Each number is 200 + 40 x the weight over its row's rms, rounded and kept within 0 to 999. Layers, rows and columns count from 0. The size before them is the row's rms in percent of the matrix's.

# gate: layer 6 MLP gate, 512x256, rms 0.196, rows 376-410, columns 192-255
# up: layer 6 MLP up, 512x256, rms 0.209, rows 376-410, columns 192-255
# down: layer 6 MLP down (transposed), 512x256, rms 0.201, rows 376-410, columns 192-255
gate376,100,233,244,166,291,126,133,220,178,187,178,187,123,194,236,191,245,174,187,241,256,251,213,224,267,259,249,217,170,155,148,177,193,160,196,183,203,161,171,186,198,142,189,187,198,225,184,172,175,232,228,92,170,120,156,183,218,251,207,197,185,225,150,193,243
up376,102,176,223,182,167,155,242,204,179,229,126,125,180,233,185,165,210,200,279,213,177,111,248,254,153,175,201,235,240,247,222,160,172,239,225,176,234,205,227,216,197,123,220,264,186,177,179,146,142,210,311,227,208,137,67,328,238,227,217,208,232,200,111,206,154
down376,099,163,185,148,249,205,180,236,161,231,149,169,249,153,248,244,254,168,272,178,211,270,177,204,188,181,241,223,283,137,238,214,345,154,162,189,319,227,210,247,153,202,240,228,222,167,216,168,245,189,238,193,209,270,106,212,242,228,278,275,177,189,186,196,216
gate377,101,198,228,199,210,194,252,255,210,258,217,212,145,208,158,222,250,252,158,105,148,137,209,164,220,238,210,147,198,201,263,206,123,168,197,257,219,225,219,150,238,302,147,190,241,161,120,198,215,203,214,214,216,252,177,193,313,249,216,158,156,261,189,224,202
up377,107,235,215,182,209,213,182,178,182,148,171,219,199,228,187,178,236,173,274,199,193,204,111,134,225,250,244,221,271,220,232,242,221,210,226,172,175,202,206,181,192,206,186,277,181,156,195,207,272,182,258,174,253,178,174,222,226,222,191,236,181,195,196,187,208
down377,104,124,198,218,239,206,204,225,241,153,253,212,334,187,221,238,226,202,125,185,184,208,154,237,179,128,230,229,138,243,159,156,173,206,195,223,219,257,169,174,207,180,147,241,183,273,223,174,178,180,143,213,212,189,209,159,97,156,226,207,169,168,225,236,202
gate378,101,244,145,236,117,276,211,192,169,172,131,177,165,269,220,235,225,246,188,167,251,144,189,201,259,240,154,222,207,175,225,175,125,259,159,222,244,244,232,205,178,161,315,143,239,269,138,202,172,195,195,220,147,176,219,230,132,258,196,207,256,196,214,243,236
up378,098,252,137,245,115,172,220,224,204,148,233,187,213,188,217,225,182,190,220,155,260,247,204,168,179,121,140,190,224,135,188,231,238,188,243,210,228,191,188,213,201,191,226,125,234,198,215,258,167,232,266,160,130,88,175,230,239,221,223,166,176,255,248,211,188
down378,103,281,222,132,219,186,103,199,183,166,204,200,262,79,190,143,253,163,156,160,245,199,211,129,244,106,172,190,288,229,224,263,126,159,200,253,287,167,169,218,216,195,226,131,172,153,107,242,214,272,125,216,200,172,220,159,270,166,228,226,114,183,275,233,179
gate379,100,211,227,222,208,199,256,283,197,221,151,175,233,196,206,148,276,224,208,151,161,277,171,173,236,188,160,209,169,149,144,126,208,155,168,178,199,182,148,217,292,266,206,144,231,187,206,233,245,220,160,176,238,238,233,208,177,189,235,116,175,187,218,262,212
up379,104,215,150,160,118,236,189,234,290,225,245,277,128,254,204,205,173,142,179,188,234,199,203,201,168,160,161,258,198,220,241,169,150,148,231,258,168,202,161,181,261,210,227,218,196,212,163,244,277,146,160,222,170,168,226,200,222,196,179,135,233,189,208,190,228
down379,106,82,113,214,183,133,146,154,219,185,224,183,170,174,289,253,210,200,194,200,189,250,183,223,146,275,193,225,211,234,212,261,192,180,269,167,244,238,175,285,220,188,164,211,198,250,139,215,246,206,208,190,273,200,175,183,186,230,204,208,209,223,238,131,187
gate380,101,196,185,213,228,225,162,258,241,184,217,259,168,227,239,210,260,171,196,114,214,237,216,200,178,212,200,192,189,248,163,220,187,202,222,173,291,219,205,242,205,219,244,145,218,206,169,186,163,189,142,135,213,186,155,197,196,164,217,209,60,208,170,161,223
up380,101,244,211,239,172,157,231,233,225,183,239,243,190,202,206,222,270,256,229,152,256,198,153,143,182,201,193,229,93,184,246,255,224,251,197,214,196,218,228,236,202,191,256,170,237,247,172,188,255,225,187,169,267,229,220,181,243,213,219,149,113,237,218,195,222
down380,101,225,238,176,142,106,176,279,172,300,172,160,176,273,173,219,265,194,205,198,175,139,261,141,192,180,270,146,213,177,191,188,203,155,183,258,195,195,219,147,183,168,121,241,211,196,148,274,160,208,223,260,180,145,188,211,217,186,179,198,203,155,149,88,191
gate381,101,198,179,236,222,165,230,222,183,179,230,234,213,248,221,264,222,224,260,194,166,168,152,248,121,212,223,261,234,294,237,128,268,180,102,160,184,121,236,178,260,161,147,297,198,134,148,199,248,259,212,170,176,216,166,136,177,117,232,169,217,191,154,178,196
up381,098,177,187,228,229,225,157,126,165,196,116,218,212,230,173,159,171,204,200,250,174,281,156,156,231,130,198,107,250,181,151,209,197,194,194,219,175,212,228,227,229,226,241,191,240,185,204,193,227,163,286,252,141,183,215,174,195,230,126,220,172,211,210,226,201
down381,104,193,191,261,239,168,213,217,125,159,135,223,217,175,201,212,208,234,131,177,255,281,172,205,203,215,191,171,204,200,153,128,187,220,228,263,160,270,240,243,165,191,255,258,177,210,158,196,226,189,165,262,183,149,212,245,164,159,234,230,214,166,124,261,228
gate382,098,218,185,188,175,222,176,261,193,249,171,194,240,273,161,143,214,156,237,101,177,228,193,179,178,196,190,198,221,223,266,156,170,164,213,192,153,187,139,171,270,192,263,195,142,228,187,198,188,218,185,171,263,226,274,287,204,152,257,136,147,184,247,188,240
up382,097,114,200,237,277,211,193,162,237,187,237,159,100,177,191,202,199,200,234,204,203,255,201,198,243,256,120,180,323,235,237,196,176,180,247,190,202,157,132,176,134,239,220,289,182,172,223,149,199,197,212,107,190,260,111,209,220,174,236,291,231,269,155,219,141
down382,096,225,238,270,255,137,155,166,161,170,231,183,164,172,187,165,227,202,221,197,251,189,197,218,263,222,196,217,205,204,204,219,162,229,226,267,238,198,220,292,156,245,127,254,259,160,239,167,203,183,130,157,192,186,186,189,161,230,202,209,172,192,187,283,182
gate383,098,217,135,191,250,143,165,165,206,197,165,203,169,181,214,197,223,168,155,214,232,141,249,176,202,246,245,218,221,220,204,225,157,182,225,191,193,226,229,211,177,157,186,251,234,226,188,220,267,222,246,166,224,242,243,249,172,167,242,177,154,85,182,188,166
up383,101,128,198,233,231,155,211,230,185,249,252,238,285,188,208,207,252,210,158,218,209,117,188,166,227,265,238,226,254,148,196,192,140,236,180,152,151,197,233,230,222,205,188,214,246,229,226,239,231,243,256,203,129,117,254,229,138,219,268,190,221,209,205,198,207
down383,102,204,236,150,161,170,190,255,242,125,198,224,208,236,145,188,199,127,190,216,222,168,157,166,280,200,183,140,222,206,141,200,155,178,201,169,148,185,211,210,234,209,296,164,210,200,212,190,201,266,221,252,274,142,199,238,135,149,146,190,224,185,206,150,142
gate384,097,201,140,194,236,297,177,155,187,128,236,184,221,201,206,233,227,223,217,234,144,183,189,162,176,220,184,198,244,209,241,176,231,158,229,179,179,229,203,222,207,213,218,207,100,230,168,218,126,90,259,179,225,184,290,191,138,266,200,206,178,130,259,263,150
up384,100,151,269,206,172,113,186,214,102,214,214,181,214,155,232,242,177,119,217,149,181,208,222,227,206,178,257,175,262,197,213,182,194,157,149,206,256,141,155,202,163,254,116,237,248,252,247,124,217,286,229,198,192,188,153,187,227,135,201,172,201,100,160,168,221
down384,098,192,263,246,261,147,155,133,141,263,189,180,207,125,179,171,194,255,220,181,202,146,222,152,183,213,207,143,187,252,200,139,134,203,185,187,255,182,240,167,247,255,209,200,199,278,226,198,249,343,204,166,218,223,201,207,200,197,175,178,220,106,193,247,217
gate385,103,228,195,190,106,184,171,250,217,154,234,222,139,207,229,214,200,181,173,220,189,156,208,138,205,231,162,165,190,227,158,138,217,189,232,236,195,196,249,204,150,238,171,181,182,127,162,224,216,248,197,196,303,186,268,223,197,225,204,156,186,182,177,89,228
up385,099,198,249,175,158,179,224,203,163,127,262,186,180,217,251,215,154,232,192,196,74,273,144,232,250,170,186,175,188,178,205,183,172,241,209,263,183,220,200,250,108,124,222,194,248,228,229,227,192,262,142,182,234,247,176,261,226,204,226,208,196,223,236,202,145
down385,101,189,179,179,203,197,260,184,190,194,218,140,191,189,171,246,195,185,199,98,136,184,224,211,163,240,175,170,242,171,250,272,186,167,240,203,194,255,178,227,198,192,244,132,277,208,283,249,251,218,116,192,213,150,235,209,203,235,174,250,175,208,172,160,239
gate386,097,135,257,173,178,206,166,137,229,286,158,279,168,209,179,202,190,260,249,262,284,179,238,237,151,140,242,267,182,168,213,151,191,194,182,190,170,189,257,184,206,160,193,225,273,180,178,286,254,218,189,228,155,168,187,171,174,205,188,182,211,212,174,244,211
up386,093,204,206,273,183,139,199,204,244,228,197,203,200,184,254,167,204,242,244,205,124,167,237,196,235,247,190,208,294,253,228,166,212,183,202,200,190,231,119,168,98,181,236,234,142,275,171,189,171,211,224,118,135,205,128,260,172,229,228,306,244,176,178,169,237
down386,096,141,220,162,223,197,170,128,267,156,237,200,242,155,239,246,203,280,212,206,225,203,172,149,171,193,236,191,219,233,196,177,166,193,227,90,241,204,227,154,189,196,246,168,188,207,201,265,151,194,222,130,233,234,176,183,242,230,174,273,187,190,217,166,169
gate387,102,241,204,245,245,236,272,172,106,173,205,170,196,167,131,219,203,192,145,183,221,190,112,234,241,178,205,218,165,277,129,185,52,190,157,243,222,161,273,143,307,169,202,221,189,227,155,224,173,175,183,205,189,100,248,241,170,192,223,198,249,221,166,180,199
up387,108,286,216,187,176,195,215,242,250,185,188,208,176,152,197,173,197,204,229,162,200,275,250,206,194,157,226,147,224,205,244,236,276,204,210,233,264,209,147,210,149,161,220,206,189,218,193,194,194,202,260,216,201,194,186,211,221,229,148,150,108,203,170,235,268
down387,105,217,213,156,270,206,225,205,265,158,168,186,163,215,195,189,158,185,241,164,177,261,208,124,197,219,199,121,211,159,106,217,234,204,236,189,324,200,170,186,183,235,156,197,245,230,355,264,170,190,231,178,153,205,210,129,138,201,129,132,153,191,209,154,241
gate388,098,250,160,209,197,241,179,214,220,241,237,180,163,269,231,215,206,194,181,282,201,249,192,178,268,202,195,78,180,189,243,276,170,216,160,206,161,193,260,242,156,130,186,119,193,245,205,263,283,117,229,121,193,225,240,180,221,196,220,227,181,159,163,189,252
up388,103,197,215,184,183,151,251,307,108,83,239,184,220,205,266,162,243,167,203,155,173,120,224,195,200,163,245,152,217,202,177,164,166,160,145,241,240,174,217,182,188,168,185,196,221,255,280,222,166,156,185,266,208,218,214,132,164,204,206,176,174,177,238,220,249
down388,105,244,232,184,165,187,230,224,263,143,231,155,253,196,142,250,231,199,152,191,235,209,147,219,176,212,112,173,231,215,204,168,253,182,214,221,218,196,210,161,234,191,221,174,156,226,249,165,237,119,172,148,202,101,207,270,129,196,127,307,209,245,202,313,256
gate389,099,277,152,223,217,194,149,138,127,205,210,144,144,121,246,147,208,140,286,250,247,153,264,195,190,126,176,183,152,174,188,189,181,253,238,162,235,157,214,273,201,277,195,227,254,165,204,270,182,183,242,168,178,228,172,201,230,219,214,143,222,238,222,148,129
up389,097,234,150,218,204,219,168,164,202,194,178,210,232,279,128,257,202,243,222,159,198,165,226,231,179,235,243,176,230,186,186,170,195,202,182,170,150,206,228,203,144,242,183,138,145,292,202,238,161,167,245,206,276,207,171,192,199,224,234,237,180,177,260,195,197
down389,096,208,195,151,141,189,181,164,219,193,208,222,150,266,175,252,274,184,221,201,209,241,247,206,202,206,225,169,287,147,261,245,205,155,144,201,221,146,188,167,197,193,255,227,144,134,237,134,191,212,190,159,209,157,221,152,189,214,184,231,212,193,210,189,146
gate390,097,200,227,190,212,225,216,100,158,260,205,256,236,162,168,238,155,207,179,205,232,215,172,195,173,225,155,145,210,146,179,170,164,170,130,199,97,238,247,173,213,206,141,215,199,180,247,205,233,181,241,175,216,208,148,159,136,166,137,207,295,185,192,186,208
up390,101,228,196,216,243,190,304,189,193,214,209,173,251,207,165,250,244,264,156,223,175,162,167,222,323,130,195,161,217,182,171,214,180,207,228,147,206,265,218,176,211,178,194,228,242,235,219,226,203,257,235,203,149,161,226,133,240,243,192,168,194,177,223,197,234
down390,104,246,218,181,247,199,159,191,155,261,185,151,154,174,272,161,196,182,176,217,187,160,227,193,186,283,130,278,156,290,147,193,99,219,216,247,158,256,177,206,240,174,172,244,144,206,130,134,183,181,232,234,170,282,135,153,257,215,208,210,200,214,211,186,141
gate391,096,233,200,223,130,255,203,184,166,166,235,220,222,190,163,279,224,133,214,208,215,214,207,174,210,181,166,188,127,140,159,234,225,230,262,199,128,236,232,189,219,121,225,185,183,202,182,256,210,213,251,97,241,169,164,230,276,207,210,164,202,182,227,161,246
up391,096,178,234,190,203,198,172,239,216,237,197,217,233,224,213,315,182,215,213,213,136,236,232,190,181,266,126,218,235,200,218,193,191,260,216,143,147,296,87,188,228,152,221,154,207,198,204,236,170,292,205,196,218,157,165,177,126,193,219,187,173,269,250,244,147
down391,098,248,189,224,238,187,238,234,222,251,285,268,187,207,264,202,138,296,209,141,237,207,147,181,139,152,200,183,185,172,200,273,252,235,203,231,166,185,217,224,137,183,230,215,184,254,180,164,235,188,190,143,211,150,220,168,196,197,198,213,182,173,128,191,276
gate392,100,239,177,197,261,244,229,253,223,307,228,263,216,188,233,250,232,209,196,203,220,135,231,230,179,230,188,169,162,236,158,262,162,193,251,234,125,174,210,219,207,173,153,171,221,232,253,157,231,194,186,146,148,254,101,194,134,255,265,220,268,187,231,262,192
up392,108,239,150,160,192,240,151,142,287,160,225,211,254,215,173,199,227,226,238,171,117,215,191,245,218,136,203,180,193,242,232,212,218,232,219,243,217,171,121,141,194,173,279,177,229,175,197,189,175,195,194,203,213,160,255,186,232,153,117,126,223,174,128,147,188
down392,107,213,209,195,219,282,191,198,213,127,217,156,215,183,231,170,139,232,231,214,136,180,169,219,217,239,181,228,175,179,229,200,271,213,220,123,303,230,207,206,197,209,202,158,168,186,151,212,216,102,213,248,221,166,162,232,205,210,191,224,251,306,195,202,162
gate393,097,240,141,241,153,87,170,258,169,156,230,160,143,252,188,301,242,188,222,243,182,156,234,207,200,204,180,237,255,205,178,291,156,214,166,146,221,221,228,151,233,249,191,216,213,174,117,161,227,185,185,288,129,218,103,113,161,193,184,212,256,210,174,192,242
up393,098,280,184,137,239,186,264,198,222,246,163,280,230,214,152,234,133,204,85,147,201,260,189,196,159,206,202,197,161,212,156,227,223,179,223,210,266,143,148,208,216,240,235,159,238,256,257,192,142,225,200,227,286,141,190,186,164,109,163,208,215,256,223,196,192
down393,096,200,148,233,222,210,228,239,158,215,139,291,194,212,250,128,207,206,121,194,218,193,259,228,206,241,224,234,177,191,261,196,165,216,213,163,117,178,172,227,233,177,208,172,233,162,214,219,179,211,221,185,193,161,123,188,183,219,234,275,228,231,82,185,122
gate394,096,223,253,185,236,246,143,165,263,196,154,161,183,221,166,209,188,208,245,273,255,189,221,201,187,241,253,222,246,183,129,233,216,215,212,226,166,193,214,209,204,186,267,185,163,203,180,217,183,199,189,216,222,160,191,237,216,211,276,215,207,248,138,198,187
up394,101,219,147,111,233,220,220,194,284,158,205,214,207,207,216,205,106,122,230,189,173,217,201,229,212,162,245,189,218,287,223,161,143,194,150,266,176,214,185,212,146,146,193,262,192,198,250,228,193,194,131,165,219,215,210,211,199,208,249,145,222,100,248,160,173
down394,097,168,238,146,191,257,268,168,140,261,171,142,223,208,163,205,187,167,170,228,189,259,139,133,145,208,140,161,228,143,251,220,222,208,176,217,147,253,176,146,233,173,192,240,235,87,222,267,189,201,260,209,192,225,164,86,289,216,222,168,236,135,181,220,194
gate395,097,224,232,164,158,214,185,188,150,225,245,288,264,256,206,202,249,156,183,163,224,178,222,265,268,146,232,197,272,229,273,186,198,209,259,214,256,205,152,203,157,205,193,210,150,270,246,106,210,234,165,216,165,214,124,114,220,159,177,191,264,214,184,201,221
up395,101,131,155,247,200,215,184,180,169,118,91,180,247,166,206,201,185,213,204,260,177,235,280,200,227,192,181,266,177,186,175,209,252,191,190,167,192,199,245,200,197,218,298,155,137,122,183,242,208,166,93,153,226,172,195,198,164,159,204,208,259,198,114,188,123
down395,101,221,236,248,176,154,219,237,79,159,143,206,120,195,131,232,171,174,150,152,200,210,196,191,158,187,190,256,227,173,193,228,171,229,162,228,255,167,241,266,242,225,164,220,168,123,211,122,164,173,178,201,172,173,221,260,224,227,182,170,199,295,175,158,162
gate396,096,157,271,199,141,209,229,166,161,270,217,184,233,158,153,193,242,199,268,162,161,133,154,238,238,242,179,233,171,166,288,213,125,211,220,205,185,209,240,166,259,238,177,241,177,147,158,207,115,215,156,201,132,190,184,234,184,205,226,200,234,138,229,249,188
up396,101,178,258,225,155,349,217,114,247,160,245,218,255,211,159,232,182,186,201,215,190,211,183,240,161,179,168,204,213,222,186,156,207,228,241,160,227,179,252,209,265,161,227,255,165,140,224,242,130,239,218,216,200,153,237,189,245,192,253,261,232,136,222,175,197
down396,101,237,208,235,193,300,310,247,196,155,229,188,219,212,164,204,172,161,218,263,180,225,187,163,235,220,241,186,240,185,206,149,193,244,157,227,187,197,163,224,177,161,162,255,210,180,184,194,88,175,191,250,272,230,197,157,179,176,163,226,174,269,204,205,166
gate397,104,312,213,232,223,186,215,113,211,208,256,216,225,189,189,194,236,190,312,205,137,188,195,198,205,254,178,216,252,156,207,253,210,192,182,160,216,224,156,153,160,235,216,222,167,188,217,237,164,164,226,222,192,200,224,197,213,172,276,172,221,218,187,245,159
up397,107,284,220,183,145,139,287,203,171,199,201,194,180,178,220,204,198,214,222,176,180,150,163,253,244,181,206,201,198,205,165,242,242,184,166,264,215,185,155,154,148,163,243,166,228,199,150,207,237,199,212,159,201,179,259,176,258,143,235,182,208,223,175,256,253
down397,106,198,195,238,193,210,215,202,133,197,204,240,230,205,179,235,144,151,156,213,171,186,285,132,165,238,157,247,204,120,258,196,296,198,144,218,151,199,267,153,206,250,233,136,260,216,180,227,253,179,225,209,176,244,198,140,234,187,203,201,233,214,224,166,217
gate398,100,171,147,249,197,186,243,192,170,136,213,215,217,256,231,165,239,178,151,169,237,210,194,194,151,211,257,222,163,234,248,114,209,229,166,212,253,252,268,244,160,164,190,182,191,254,270,242,197,290,205,190,238,217,151,238,194,182,235,162,87,213,160,146,255
up398,101,190,219,229,233,185,169,246,200,207,181,216,211,280,154,194,237,249,236,255,211,220,224,174,216,151,107,157,162,225,205,206,212,206,223,251,241,193,257,206,208,199,222,182,207,97,223,204,244,190,192,167,150,195,165,215,185,259,204,230,172,115,199,242,123
down398,104,220,237,223,183,220,221,167,160,161,188,240,139,228,204,204,196,193,210,148,222,163,219,160,174,225,137,184,163,280,175,205,174,262,218,253,192,188,249,211,215,234,151,258,266,171,255,200,159,196,231,176,130,190,205,255,225,232,198,214,188,185,249,211,248
gate399,103,173,220,281,193,214,187,284,140,134,177,205,166,126,126,148,239,172,234,263,289,133,184,266,228,197,246,183,269,202,158,173,196,196,242,168,201,163,311,208,206,258,272,188,156,236,96,190,278,178,246,171,131,285,268,225,243,167,175,253,101,221,186,170,162
up399,102,234,203,301,146,196,199,221,251,186,207,219,187,232,271,162,251,176,149,137,192,169,187,114,193,180,238,257,227,229,249,111,253,211,149,197,209,173,214,235,214,258,210,230,193,165,218,186,200,229,271,148,195,205,103,149,258,195,179,235,173,241,213,216,150
down399,104,195,181,249,218,255,200,289,192,130,179,154,214,155,192,232,255,187,235,177,214,177,161,203,251,211,288,184,254,183,271,138,261,199,246,183,209,188,156,270,129,253,229,142,161,186,118,209,134,214,192,163,224,181,243,225,225,193,191,142,126,175,226,154,211
gate400,101,194,172,226,219,125,243,181,162,155,284,164,212,165,223,172,141,178,210,228,232,171,187,138,253,287,207,146,163,201,206,126,189,215,200,181,232,110,252,206,194,235,202,198,199,194,202,233,241,155,107,218,189,166,185,119,164,257,235,215,80,189,175,218,130
up400,100,201,183,220,183,278,219,227,203,218,188,143,166,285,240,278,223,190,137,225,252,162,248,280,230,113,200,231,180,196,177,200,168,234,167,194,184,186,182,174,251,178,213,297,206,167,204,198,223,240,247,194,146,225,130,142,153,198,209,155,132,152,201,153,218
down400,099,197,149,248,229,206,287,195,119,117,196,201,128,234,176,215,193,178,201,176,168,176,171,200,250,185,127,194,206,228,203,231,110,214,258,200,176,220,205,228,161,204,216,245,159,231,167,218,193,199,179,235,174,202,203,182,220,288,128,162,162,221,234,176,219
gate401,097,224,156,184,128,159,234,247,195,225,177,147,174,204,207,169,213,113,225,192,152,209,175,191,176,225,169,204,175,229,283,161,191,225,238,188,204,153,232,144,172,166,145,227,181,254,181,258,175,166,248,151,192,80,244,216,244,228,212,259,272,146,197,289,165
up401,099,141,132,212,255,254,178,221,193,203,196,177,147,203,181,153,175,242,162,214,117,242,147,231,221,249,108,154,194,86,158,136,239,249,245,216,134,166,133,246,130,254,188,173,265,207,246,180,283,205,232,219,265,240,267,271,200,201,277,191,190,138,227,219,159
down401,100,233,171,166,241,174,222,276,178,178,180,105,156,131,234,226,208,180,190,154,166,166,202,222,157,322,194,211,178,176,198,219,190,198,189,164,209,186,233,206,170,226,165,162,182,249,263,205,252,151,159,186,220,199,171,225,237,190,148,274,185,192,155,239,161
gate402,105,291,201,134,224,186,162,158,181,234,248,176,236,237,210,154,163,193,155,220,236,160,247,240,183,286,250,215,190,238,283,233,231,176,139,215,208,246,204,181,196,182,240,220,190,270,185,235,283,181,204,177,183,186,220,144,212,114,155,220,207,127,187,174,264
up402,104,231,203,158,206,200,233,198,252,166,210,184,286,193,176,232,235,183,221,259,207,196,186,182,236,217,205,207,203,227,186,214,139,174,155,243,196,163,155,194,149,187,217,191,180,275,162,199,205,177,181,163,187,230,215,136,220,227,201,242,208,194,174,199,261
down402,104,179,226,175,243,177,236,184,188,239,167,117,175,200,215,302,154,136,210,156,178,159,106,261,194,196,250,203,240,256,289,183,256,183,111,207,197,210,194,184,183,154,162,247,222,200,209,161,168,221,228,260,217,188,260,169,186,194,182,170,186,242,159,228,213
gate403,104,263,200,197,219,182,161,259,214,196,210,165,190,211,199,230,171,227,209,167,193,102,198,172,183,216,182,234,194,108,183,194,222,241,280,201,197,194,219,171,209,170,209,173,218,225,239,151,209,200,212,301,179,207,225,175,194,201,147,257,194,251,206,193,191
up403,102,205,208,231,163,256,189,147,224,247,273,185,172,251,150,164,188,160,254,199,142,205,114,202,269,220,134,216,247,275,219,186,157,211,232,138,227,233,197,236,212,159,260,165,122,168,179,210,202,254,179,168,178,146,199,176,108,243,164,230,219,170,245,220,169
down403,101,201,178,93,203,188,152,150,162,279,222,176,189,211,154,187,157,138,259,228,180,152,196,271,137,201,175,231,236,165,201,215,183,182,164,193,167,211,272,129,176,165,230,167,199,224,188,203,284,230,178,166,212,178,228,224,230,211,137,224,259,188,207,140,240
gate404,099,247,174,235,213,149,210,162,188,197,251,213,216,125,204,196,235,195,266,229,177,165,217,174,153,201,208,183,259,238,170,168,133,168,275,252,177,223,230,156,193,173,159,281,195,135,161,208,174,219,185,198,214,241,230,266,167,260,142,181,241,218,166,203,217
up404,098,198,232,202,153,260,186,240,143,163,174,193,225,180,146,205,221,211,203,53,172,159,235,154,136,194,246,212,186,145,125,245,201,229,182,228,209,136,129,178,244,121,221,181,172,233,134,217,293,260,127,236,228,202,209,169,208,209,155,186,230,196,194,128,157
down404,097,231,189,286,243,211,250,169,278,189,122,117,168,166,88,217,191,215,194,157,207,151,151,161,275,262,118,199,144,194,180,146,166,234,216,211,161,243,178,242,174,212,247,195,202,163,198,207,171,175,219,282,195,144,189,160,250,133,125,219,236,171,263,203,125
gate405,100,208,189,216,187,226,239,218,223,144,97,116,220,285,142,191,259,134,218,205,174,190,202,298,224,316,234,200,228,192,217,216,206,196,189,169,209,170,192,285,166,278,190,168,210,222,234,201,210,150,202,158,143,194,122,171,156,204,190,218,200,160,126,193,279
up405,096,256,212,171,183,139,188,212,106,220,208,254,210,188,184,239,152,227,225,119,202,163,235,207,182,168,187,159,258,252,174,243,186,144,156,186,208,220,226,198,224,220,126,180,149,171,221,147,267,192,211,181,148,162,220,154,193,313,151,212,205,220,136,157,258
down405,101,163,168,194,241,205,133,173,226,226,174,222,256,245,161,205,194,183,267,198,155,207,251,166,117,179,178,208,180,160,155,166,207,198,138,65,166,288,157,169,160,184,205,194,243,164,174,237,253,268,232,247,161,196,167,213,200,187,288,184,254,219,183,273,244
gate406,101,223,231,172,186,176,134,249,291,203,185,181,186,197,146,225,156,194,209,223,172,190,230,207,339,170,190,176,241,132,121,210,190,147,171,221,195,187,215,220,195,268,221,232,209,185,183,172,172,253,184,181,246,174,277,186,99,139,146,230,192,129,207,212,239
up406,097,119,199,158,187,184,192,140,242,139,155,149,175,174,249,163,246,204,121,193,148,190,216,201,155,280,203,242,202,180,292,200,160,211,155,220,164,235,138,160,188,238,192,205,226,179,235,140,185,192,231,246,221,176,227,161,227,251,173,221,207,190,225,188,177
down406,102,259,205,231,226,261,227,220,218,151,188,184,154,159,229,269,153,207,198,143,166,274,162,152,211,186,161,145,195,211,149,225,223,219,237,233,205,193,279,178,248,152,236,165,128,162,118,263,181,270,247,171,250,199,249,227,121,162,222,166,206,171,216,233,203
gate407,098,119,263,221,199,182,191,166,170,266,164,217,219,189,241,131,167,154,170,197,214,158,211,165,236,239,196,225,152,240,115,183,253,186,170,208,172,161,238,225,212,105,169,115,138,227,219,245,211,263,229,219,94,231,215,153,239,207,167,235,182,192,173,186,201
up407,098,139,238,144,197,111,153,211,139,168,215,186,209,182,205,225,146,274,212,212,193,235,177,106,197,212,169,265,183,131,259,203,275,152,296,229,230,185,187,228,173,260,240,168,201,201,170,174,157,187,243,114,234,253,216,180,157,227,200,200,231,183,267,194,192
down407,099,230,250,173,150,270,136,192,229,157,158,181,272,191,179,212,175,230,214,183,229,175,278,240,199,148,155,273,148,171,203,179,85,146,180,284,257,177,258,180,203,206,198,220,179,259,230,257,249,242,151,184,194,192,242,215,186,204,260,150,163,155,247,219,236
gate408,102,223,140,265,200,243,148,156,153,194,295,155,278,143,199,196,264,241,162,254,243,222,176,194,184,128,174,195,197,199,226,205,202,197,206,221,228,230,184,127,210,238,196,174,257,147,168,181,181,305,216,159,273,293,217,212,163,157,130,185,249,226,195,244,286
up408,108,238,222,239,217,190,152,184,194,159,166,202,229,173,208,185,189,194,197,211,235,174,273,115,229,257,261,228,156,291,191,143,167,173,208,307,198,147,197,142,236,135,149,186,162,202,157,238,212,198,199,215,260,138,162,185,160,123,190,228,245,148,304,217,221
down408,102,228,181,230,226,150,252,161,157,190,177,183,231,203,165,239,195,176,222,273,154,188,260,240,278,187,142,158,234,133,262,176,216,101,163,250,144,246,214,232,153,181,197,198,180,258,261,192,236,258,213,258,178,183,230,208,219,204,216,170,138,154,132,173,148
gate409,099,202,196,274,190,138,193,220,270,178,208,227,211,203,236,120,134,167,148,153,143,202,238,245,159,110,161,195,166,255,175,194,199,179,144,96,234,194,240,172,182,271,172,250,187,278,192,235,266,107,201,194,262,230,250,201,233,249,249,160,197,223,182,198,264
up409,096,113,164,138,175,289,240,154,95,176,206,193,155,228,230,216,281,251,179,244,134,140,253,193,189,222,208,248,223,206,172,213,194,174,190,253,245,190,117,190,189,232,236,194,202,245,271,228,226,242,232,273,193,147,218,227,141,214,183,175,148,256,192,146,165
down409,095,142,170,120,149,274,126,99,251,161,210,161,158,233,124,217,227,198,218,181,187,198,227,216,204,146,159,178,210,219,182,168,271,161,216,227,128,219,211,199,214,197,152,241,226,174,213,219,204,289,150,181,169,247,192,198,211,255,199,177,175,154,203,264,218
gate410,101,163,213,252,175,167,185,276,234,290,266,186,189,189,256,207,222,202,255,293,260,176,216,215,196,196,164,296,235,161,261,192,128,202,162,192,169,241,239,198,174,131,195,200,204,210,222,221,157,186,177,130,189,236,201,244,220,170,191,139,162,150,210,136,221
up410,099,287,232,210,238,202,260,151,218,238,188,219,250,146,221,134,119,200,143,156,104,116,263,174,251,165,197,169,246,276,195,192,240,179,211,244,263,192,150,256,214,235,257,162,203,261,251,165,197,295,193,234,161,222,197,157,156,186,216,242,160,122,189,257,179
down410,102,143,209,183,166,197,222,184,176,224,188,142,193,230,135,184,199,209,190,246,157,265,226,163,190,208,227,212,173,232,232,281,253,188,213,201,187,224,252,154,203,238,152,213,174,210,256,159,145,261,151,266,210,209,179,196,209,197,248,204,198,230,142,228,187